{"head_dim": 32, "norm_place": "pre", "rope_fraction": 1.0, "steps": 3533}
Each number is 128 + 32 x the weight over its row's rms, rounded and kept within 0 to 255. Layers, rows and columns count from 0. Numbers have three digits each. The size before them is the row's rms in percent of the matrix's.

# layer 4 MLP up, 128x96, rms 0.129, rows 65-74, columns 0-95
090:142126162117164158131152126167095089164095130146152148139175178125123122181148140063162123042132149111104152162053090154117107143144123109124122103167136079112113084152166096087071185126134117144131097154105163111114093153094054227126151123124108104056155103142145102150139124145126165109
099:115111157113108139142103166064129133133107192089121146180128154130111141122128075138094130080131103146131100183093155123091132156130161176131117105066091160061097194161156122140106098111073104152105155125132092112133120120162128083108028115102121110145106096155123171122125133104091030082
135:180078154148107097094115151128104080127153089149159090164159158148129079168157100082202137112182156154101201151123144189138118115083103113102091144102107124157133134134110151099112144221108159076106156154131160110117153134115111097152082178094116083180157107140116119076128174131166120088
104:211089137156107110151144196101122098068178187120119090149143124106144164135111164096137138107111168078093125207167154121131112108157120154140192128093111093086106095125155071106153123195110162144123125085132074155112121202166127163149148123174105136162129117077146122125143128097086138091
103:085141165124103125113138126066147156140135142115120117120088096065221120133107178136144173141152179090128132116204109150200099100109143188131142171166157087154130141143148151139108091072136183148106091096057141149124152127070182106113121120155139108076099201136129111134093128127117107133
094:128148148178066102096128147124099162113101204140175122089102141139156175141121102188107203095097143182137144142112179124180083112179138080127092159117133161101077095182165101132062140132143110127143109141151117116124086124164164097111125146084151152161148095081159172130071121083151167124
090:042100139153147155114177115137110168121169132114118180143081086118109186146180177133154134085191104150124122148110159106118120112106104144136149158077144099123057191137157072183126068158146128174110086172114112126123113126138107064160133117122089149082156097149110070155085137129171113134
089:216147107110161126112189128154166119148077148151144141206120137137121101143154120113150162138153155189140128104171120078143086138110122164101182131177086110139160161157126155117076109175132221086172126176087114116143112125145120084141079120155154108179147135100101077114178121107108085141
094:170149125143149152128128116168152141085100115105167162097114123074150117102153120161079117126182199189081145139112060101155143123122154130078184096132178089163091155143179065126119117146148177104147102208100086156141111178098101107193116129148126155090146080107149087133119095122109125157
102:122142134121177138172099113113160133094157088147133145168153114137148139152108068148092131177078102146168112123104103133105060205147137122075084128128146114150088195101110145144194140094124124139095157144111105118198117133109132096049050145126142131115084171167114185154143073133109082117
# layer 4 MLP down (transposed), 128x96, rms 0.0964, rows 65-74, columns 0-95
094:148151097110103084136140129086161148086118133139161098145100076164115156156140110124130151098108187156082118147131186145101150137127133093102177145139127122170162113151174134137094138188092147090156165134149104137138112100129144097124151140085194116127182141195017203072131065105128158129
098:096148140105114102124120104156120160118152098146096094180127090078111154116164179118124133097085134099088158123149147085152161133132112103078170081153147116035082148126120119111132134101152102103158086056077165147104162074165125084108104126094115101111115147064204137083102191094169126144
096:198103141132101118110128155163096082091180099135136135181151165152140050157149097089196138125209158122104202147103137172128156081095100100114056156143059112128134119116143131098143143221091152094127137124127136131116141139128112119137092149109080088159150112142132112090130161126146144087
109:095083078121182107080132128065113122145155106165115107110114133095114150135174089102091152186044099143143135119155089133121110123129139156109159133110079168210163075156082117163086125103130135132118118160119085139153170154107188158176148128059092115179164122131077126148165163096150117100
105:141104044170131154128195109113154076118204119137144173114101166178108099103160101129133168135182129133115061088083132145126111142147102140146155118066130122137129106129171076107179097118136156149184112073115157163172090110084102135141123153140176119173106190132136126146095142162097189138
094:051095104147075175096129136146106152133140116131105114139119161216142137081084161128131122102118126104146135076143163099120143139133149151166143075140162041093163091199115116157083103127102123117189120168116141148075131149078177172140098120079131118119164103099162157110114066168090113118
091:159165151172097122143089151142098112092114132134100157118107151112165080057124150144107174117161114115128122151145116181099118093131146084208137106146137181125127108117122154154139189108084110071130114109131128174147052094115136157123120126095124145149119085122250094141091198135149077136
095:160180122140144113103164194125162160114094082150119129093109154159120089108117126138152159168092172154122108099090160120137114153127181144093123068182111118178120091151128129084099096171068163144168114146085082112129102136161122079139108120133162102158174150131048110131215092112112164189
095:112130094171106136144095171129114130174062106076146149071145128098129110107133134113131155122189072097125148142139110175166190081168104070140141096134127146151100064081144107127161136082081146112124097127142120120118125145096155170125160151175104174164094122132206069138056132167168088119
095:130203049114149145140073158098129119143158134077154154149170128148145149151119196167086125103092122137127185104163112071143117119130107184127109163153106164161063145129181166095076139174133145127108113150141100107172155136066121128120175135092097093119104103157099164120148125055161074124
# layer 4 MLP gate, 128x96, rms 0.134, rows 66-74, columns 0-95
094:134116120132126127108213167096116082200173129187178120113084158113075097143103155152094102106142143118155133144102132089186121134156115176119099144129175191126121157122160120164136146085149141089130096096124092121074143088195159114132056193096141108154107099113137074152114155110105095172
105:117187134085148141125196120157145153141081128104151185113094108114108099123159142164098113214116134118104087104150161046128131177163181195100205183146137168118182125138111194125121141100149134104149102126094127130134103120155154109107146100165187153097133098107094128142125086093117144175
121:137112097112133127126088150105119174126087165151174142173147108096116054157078136117108106122164106153128116056150115135191164097086109135141093080111173191122110137130088136118067171119109111035141076183138106200136120125132162107156123074145155145132176098173143112156134137163139104094
108:134130125175120179161118150120078154169078091118139103160187178093140110123132148105085113131109166109057112169099106175177186159138130159143101163144091154130181087134131191131119079144177118132156132153165113092126148147163190091127103163112126114182226124128110153157137126097092125100
102:135162192080148124099123164136085070109120140102147139149184109128137137090152162168164137102152171126078123098126171129139159115153140162036140147161166132112147126142039129156140162129132133133118121110105084156136058092099119139176089127189178145151162151134065138156101161150183165084
082:142160131163157086091160119149083131133161177143184164106088132188158144125118158148121096104135100074153121142096098190145155137102137117039140100128105133122139158132151164156105146186178184149115200154094162102082194169152105119118081124169162116133106141114127101108078097178110178122
076:102175194126119091080154158111104146110156125177117130107079156144100147161142105176131197181081154106118127114170173150165112153172153173083142189133152115108104085180174177093137175133172084130163124112091113110158128130178125147097162130166200096123144125150105150166138167132091151167
077:128113133169186095106117139173131154171117109124156079112160175112188134086153188136101078124136093154137119147097116119083124119116117143134165037057103122150213149067084072156153136148105161126091134120165107103188123130129115094189117143095104139105166115166131121183140143150114089116
120:188155141072119130100174114082104139114097114196179134103100188102062122097129159078119133127149144047148133107162184174114154167093135143137166117132073112067162149116082112131181171127166123164140096129116146105134099168176073107143165136165132135131164106142083101105139163175141116116